Weights of a small transformer language model.
Size: 13 layers, width 160, 5 heads of 32 (1 for keys and values), MLP 448 SwiGLU, vocabulary 816, 3.88M parameters.
Architecture: RMSNorm before each block, rotary positions, untied embeddings, attention and MLP in parallel.
Training: a variant of SOAP for these matrices, 150M tokens, 6243 steps.
Each number is 50 + 10 x the weight over its row's rms, rounded and kept within 0 to 99. Layers, rows and columns count from 0. The size before them is the row's rms in percent of the matrix's.

# layer 5 attention query, 160x160, rms 0.0533, rows 0-80, columns 80-119
135:37 45 54 32 53 45 55 56 62 54 43 45 45 59 47 62 56 31 64 41 53 44 54 55 61 61 53 60 57 67 64 53 23 39 59 54 53 44 34 50
083:55 66 41 50 38 56 47 47 55 62 53 45 55 52 42 49 37 52 39 62 61 39 56 49 68 57 46 54 52 36 53 57 25 40 41 46 51 50 34 54
100:40 39 45 59 63 60 60 63 41 50 40 61 59 62 44 47 38 41 59 46 59 48 59 67 48 54 44 52 35 46 60 44 53 26 47 54 42 37 39 34
086:43 43 58 33 48 55 57 48 72 43 52 40 47 48 64 41 39 44 76 43 33 47 47 45 53 51 46 54 46 45 50 49 45 46 46 44 46 46 42 71
094:56 60 45 61 68 36 49 65 50 28 47 55 58 61 52 58 48 57 42 34 41 38 41 61 48 61 58 67 70 54 52 38 58 63 62 30 51 49 59 39
101:71 45 67 53 59 40 47 53 58 55 44 52 56 53 52 47 51 53 46 60 56 56 39 41 57 50 50 50 43 59 62 36 42 43 66 41 67 57 45 43
092:40 46 39 32 26 40 56 64 42 44 37 32 38 50 50 48 63 51 49 54 61 37 29 59 44 54 40 64 65 56 73 47 53 43 48 39 44 64 42 38
110:57 51 63 41 58 43 46 45 49 32 55 62 63 47 58 55 56 50 45 52 48 64 52 48 48 50 35 65 23 59 56 65 60 45 66 53 38 49 41 47
102:37 48 65 41 60 38 59 53 72 53 42 35 40 61 31 57 44 58 60 38 42 47 60 52 64 47 50 35 49 55 53 43 33 65 49 60 65 26 61 31
094:68 38 52 43 55 36 55 48 47 41 50 42 42 49 29 51 49 68 61 59 35 51 45 53 65 74 41 53 50 59 33 58 59 54 52 63 55 43 34 54
110:40 52 38 51 42 39 58 58 47 68 52 45 32 65 64 28 41 38 51 65 41 51 43 37 45 58 56 40 59 55 53 48 51 48 57 49 48 72 59 60
095:35 49 53 46 45 45 47 55 56 46 47 44 42 57 48 56 58 65 57 37 67 66 46 53 45 38 47 30 49 53 75 61 35 40 63 46 54 40 68 64
101:48 47 38 55 51 50 46 60 53 35 62 55 61 57 34 41 45 55 51 56 53 59 57 57 74 42 37 57 55 54 62 48 48 81 53 54 46 57 48 73
108:64 83 36 61 60 57 50 60 45 49 40 47 30 45 49 49 68 50 35 46 58 43 51 39 63 47 61 41 54 58 41 48 65 51 47 42 40 68 59 53
100:65 49 49 62 34 31 41 47 29 62 39 67 38 51 51 55 50 50 38 37 41 62 34 38 54 77 45 48 49 60 45 53 50 61 31 60 41 55 34 48
087:62 40 63 62 41 42 38 50 38 54 47 64 50 60 45 57 38 48 41 48 24 48 47 42 61 61 46 58 47 54 56 50 51 45 48 37 36 49 40 37
071:53 65 44 42 70 38 51 45 40 53 62 46 18 45 59 40 60 50 54 62 36 35 38 47 31 51 66 47 67 54 52 57 46 41 38 53 50 43 50 50
097:57 56 41 76 56 34 49 43 34 69 41 66 47 44 58 37 49 49 26 48 54 50 46 48 51 53 43 43 51 45 35 61 46 49 40 55 42 64 43 58
096:34 23 35 60 41 69 60 46 38 50 41 47 46 64 48 40 35 50 61 51 53 49 56 46 47 59 54 55 57 66 56 69 65 48 48 51 45 64 58 53
100:37 49 61 39 48 69 63 41 71 46 46 29 39 62 61 46 48 50 62 40 60 45 44 49 45 53 52 53 53 38 74 62 38 53 47 55 50 37 35 44
097:38 67 62 71 61 51 37 45 48 54 67 40 44 42 37 59 45 42 39 51 52 63 45 51 45 57 53 44 42 71 38 49 43 38 63 58 43 73 46 57
097:48 47 53 53 37 41 49 41 42 38 60 57 61 41 64 54 63 45 36 58 37 37 41 55 56 59 31 46 70 53 40 61 39 49 56 38 48 48 49 56
105:37 44 57 38 51 56 35 46 50 54 55 55 52 40 60 90 45 33 53 59 53 70 48 44 44 56 70 46 36 38 41 43 40 40 50 51 70 52 55 66
108:41 67 58 53 47 51 72 49 34 55 23 49 40 50 55 49 55 54 48 57 43 50 55 49 55 63 58 63 53 40 58 52 44 57 52 35 50 63 66 67
098:49 41 62 43 39 56 53 43 70 36 60 44 68 57 46 46 57 50 64 41 73 45 33 41 58 57 47 56 42 55 51 59 61 52 43 54 57 45 42 55
099:62 63 66 51 59 46 50 70 63 54 30 49 53 55 45 52 48 42 56 46 38 48 56 58 57 50 56 56 40 53 55 63 36 40 73 51 53 68 50 56
088:40 48 37 52 42 42 33 38 43 41 38 58 48 49 58 55 55 51 55 38 65 48 66 47 57 42 47 59 27 50 51 75 75 52 35 36 46 53 50 39
097:68 36 65 53 56 63 70 57 62 24 43 53 43 45 61 42 36 37 53 47 60 62 56 41 71 50 48 68 31 72 46 54 54 63 60 39 67 45 53 33
101:60 57 41 44 54 30 47 49 59 56 51 51 60 38 68 50 52 47 40 51 31 31 50 55 64 40 47 51 47 47 63 48 71 64 45 47 41 58 51 37
095:55 49 52 50 33 50 53 46 51 67 52 46 50 46 45 59 51 29 56 46 39 61 32 46 43 58 45 62 55 45 46 37 50 68 52 51 54 70 39 48
093:71 37 53 47 45 47 27 49 45 61 51 45 44 31 55 51 50 50 52 48 59 54 23 43 61 59 48 37 47 46 48 32 49 46 44 50 33 50 46 44
117:47 60 31 50 56 39 54 52 46 49 54 47 54 41 54 42 30 54 70 50 39 48 56 46 35 66 46 44 53 49 36 55 59 53 47 45 53 43 37 46
081:46 54 46 42 46 47 41 55 41 57 47 59 43 36 37 51 65 43 70 51 49 60 50 52 45 50 49 50 69 68 50 48 29 57 58 49 46 42 45 39
078:51 60 43 39 35 60 34 47 47 48 82 42 49 28 45 39 51 43 68 43 62 44 48 38 44 60 36 54 54 29 43 32 53 59 50 48 38 44 52 59
096:58 52 44 55 39 57 44 51 60 67 54 62 68 53 26 50 56 60 60 46 47 52 44 50 55 64 45 65 51 42 58 43 36 44 43 49 61 53 60 46
078:37 51 54 51 46 49 53 41 71 54 58 43 53 51 59 68 59 54 49 51 52 60 54 42 69 40 59 74 60 65 45 65 30 74 55 31 59 53 47 44
093:59 35 54 48 51 62 53 45 49 50 55 53 43 58 42 60 55 35 46 42 50 65 46 59 56 45 40 54 43 59 48 62 48 62 47 33 61 45 34 52
107:68 42 64 52 30 50 54 55 56 67 45 70 59 57 52 58 65 50 30 61 46 28 47 65 47 44 63 55 56 49 61 53 47 37 46 63 51 48 51 41
104:43 70 36 53 44 57 53 56 42 70 41 53 56 48 60 73 50 30 61 66 69 42 65 53 44 42 56 68 45 56 60 48 63 50 52 49 49 28 49 53
106:51 45 66 49 66 34 35 51 55 55 46 47 62 43 47 49 57 40 50 43 59 50 50 48 57 51 59 53 64 42 78 63 48 63 45 35 44 68 36 45
098:51 48 43 58 36 42 37 53 50 50 44 69 63 59 36 53 63 59 42 46 56 64 57 68 58 30 51 57 52 66 73 66 35 52 53 44 46 52 21 49
099:53 39 51 46 48 56 53 60 60 68 67 46 59 55 44 57 61 48 62 62 60 42 54 32 52 56 37 46 42 50 63 56 39 51 63 41 50 71 52 52
114:57 34 58 52 45 48 50 53 42 38 57 61 55 51 68 44 54 43 44 44 52 60 38 58 49 44 22 43 61 45 44 29 34 63 43 62 48 62 42 69
111:37 55 45 44 52 36 51 68 43 27 57 44 48 60 52 56 53 45 52 51 52 62 49 50 33 62 74 66 59 55 40 58 51 59 23 50 47 40 44 58
113:41 47 35 58 64 51 31 57 52 40 45 47 71 48 60 60 52 38 53 60 59 41 50 59 51 56 49 38 57 46 40 55 47 51 55 64 36 34 46 48
112:36 68 48 43 42 57 59 45 40 59 53 42 60 54 60 56 69 54 44 55 53 53 27 61 56 32 52 56 60 61 55 62 48 43 49 48 42 48 22 48
123:52 45 45 35 47 53 46 58 44 61 27 32 35 71 51 40 49 67 53 43 53 34 52 46 40 47 52 61 35 48 35 65 71 35 35 57 51 57 33 49
128:57 54 31 45 33 71 53 54 49 36 73 54 43 54 73 42 46 60 50 58 44 37 64 34 51 50 59 58 55 50 49 34 51 49 68 43 46 32 69 63
062:29 68 67 34 55 41 56 64 51 59 52 49 49 47 66 48 56 63 36 54 41 62 39 51 51 77 42 45 46 60 44 62 55 58 53 27 62 49 45 50
089:40 52 67 33 69 43 56 49 57 45 39 37 39 68 56 45 44 56 38 40 39 38 64 48 58 56 50 54 21 50 43 53 67 49 53 35 37 63 45 59
077:57 42 63 38 55 57 35 50 54 42 40 63 53 56 52 42 46 49 38 36 33 55 31 54 52 59 27 38 50 41 59 62 78 44 62 59 31 49 38 63
077:65 41 40 54 37 63 55 51 36 73 40 48 58 50 39 59 46 44 39 67 50 66 51 52 58 51 46 51 59 39 50 54 58 42 46 60 69 32 56 32
111:48 44 49 53 59 43 56 50 38 48 46 55 45 43 54 49 29 45 54 40 42 62 42 31 53 47 55 21 48 69 55 56 66 30 54 53 63 51 42 36
101:42 50 62 67 39 51 77 50 42 54 50 58 57 45 46 64 42 53 44 43 38 53 65 48 58 57 53 55 25 65 53 60 24 40 49 58 66 55 68 42
106:36 52 55 38 54 40 59 57 54 52 47 72 45 35 47 46 53 53 46 65 46 34 37 45 58 45 41 50 61 62 42 44 57 51 43 60 60 51 54 55
094:68 31 45 48 44 44 60 40 51 59 51 71 41 57 54 42 54 63 42 58 49 41 52 59 52 41 70 46 62 57 53 52 57 70 58 72 51 38 65 62
086:53 37 59 59 60 54 64 46 45 36 59 50 55 45 50 64 37 61 66 59 49 52 49 47 53 63 56 63 37 61 63 43 72 54 72 61 69 37 40 32
110:39 43 56 51 49 51 36 59 55 41 50 60 69 45 39 50 49 53 66 59 51 45 46 79 69 29 47 54 51 47 72 46 39 49 68 59 60 38 48 55
084:59 40 50 51 50 63 39 49 50 58 25 53 51 55 52 48 47 56 38 44 35 26 58 47 53 59 35 53 50 55 51 39 55 53 46 42 44 41 54 55
114:58 46 50 61 54 50 40 40 50 65 51 61 44 40 32 44 64 47 38 46 63 32 38 76 53 45 52 32 68 64 34 44 57 57 36 62 51 43 44 66
122:60 22 39 49 42 57 48 45 61 40 36 50 59 46 64 59 26 47 47 44 47 40 45 56 54 53 57 71 43 56 60 39 61 56 42 49 34 46 50 35
112:46 61 54 45 56 48 58 34 56 42 49 38 48 53 47 43 49 38 30 53 54 44 68 41 61 49 53 71 49 44 47 49 58 57 53 56 57 52 66 52
111:38 50 46 57 55 39 40 61 34 37 51 68 47 39 63 40 65 56 48 57 44 48 48 53 35 47 40 37 37 50 45 35 72 41 50 47 32 61 59 49
108:60 53 54 38 52 46 55 54 52 40 47 69 52 60 54 39 52 51 47 60 67 68 44 50 66 54 48 50 48 55 47 51 50 49 64 67 44 61 43 38
089:57 47 49 45 42 49 41 39 51 50 40 31 41 60 38 53 50 60 50 39 49 65 45 52 33 56 48 42 51 56 63 40 63 62 55 48 60 38 58 52
081:60 64 42 63 56 50 49 52 54 54 48 53 53 43 46 32 40 42 45 36 48 56 43 27 40 37 45 44 34 61 65 53 54 51 38 39 41 49 56 65
093:59 45 41 52 48 50 46 38 41 46 57 26 65 59 31 62 50 53 47 34 53 39 39 59 30 60 40 57 64 30 53 36 56 39 62 36 57 48 46 44
089:54 48 53 53 64 52 65 37 49 40 36 37 64 44 49 52 49 58 65 49 35 67 60 55 61 49 53 62 47 43 48 70 61 44 61 44 68 51 51 60
104:40 74 48 59 41 55 65 58 59 48 41 50 41 70 43 66 50 45 50 40 51 55 41 57 53 54 43 51 38 65 48 44 67 71 57 44 48 51 59 45
101:50 41 51 54 38 55 48 70 41 52 47 47 45 60 61 46 50 36 44 54 38 51 46 53 57 49 44 59 51 44 58 59 60 52 69 29 46 68 66 45
092:34 60 64 47 35 35 53 43 47 47 52 51 66 43 41 65 61 59 47 68 36 49 36 53 62 63 57 54 48 46 48 53 55 62 73 61 48 57 52 44
111:56 48 59 46 36 46 52 46 30 58 41 62 63 63 52 30 56 32 37 50 42 50 51 53 53 38 45 50 47 68 57 38 56 44 48 67 42 40 48 44
110:52 55 58 47 54 52 55 27 65 47 34 59 51 59 57 73 49 67 59 38 55 54 47 55 62 44 47 32 42 62 55 48 60 44 65 40 57 56 51 57
101:65 49 42 56 50 40 63 46 52 43 50 45 60 75 40 57 50 46 54 51 51 62 59 62 73 44 56 55 60 48 54 54 45 57 39 55 20 55 53 53
102:61 49 46 50 64 68 48 44 40 36 52 50 51 43 79 44 41 50 48 59 50 54 58 50 42 56 49 40 49 28 56 62 50 58 51 73 43 55 44 73
111:41 56 38 64 38 61 57 49 43 47 49 54 55 46 40 50 44 55 64 46 56 49 40 39 65 55 65 52 64 57 58 42 43 62 37 41 36 48 55 46
115:60 40 40 61 47 51 29 75 49 48 49 47 57 62 42 52 59 63 46 52 58 53 55 62 47 35 55 46 50 49 67 49 60 54 42 51 43 35 44 46
104:44 73 64 41 61 40 56 48 53 66 68 53 44 37 54 45 50 41 41 47 38 42 80 50 48 41 59 59 45 49 38 47 55 43 68 44 40 41 39 51
102:42 50 58 58 53 46 47 47 48 61 46 51 36 39 53 57 43 59 53 55 55 38 36 57 44 45 54 46 36 59 60 54 47 43 42 52 63 62 51 52
109:78 38 44 46 40 63 46 75 46 38 56 49 30 41 45 51 56 45 38 49 51 42 40 55 49 44 52 38 59 54 56 62 47 32 42 42 35 52 45 47
078:34 42 62 45 50 63 41 53 35 56 58 49 46 41 52 46 51 54 58 64 38 41 36 54 32 50 41 39 30 33 36 51 43 63 32 39 55 48 58 55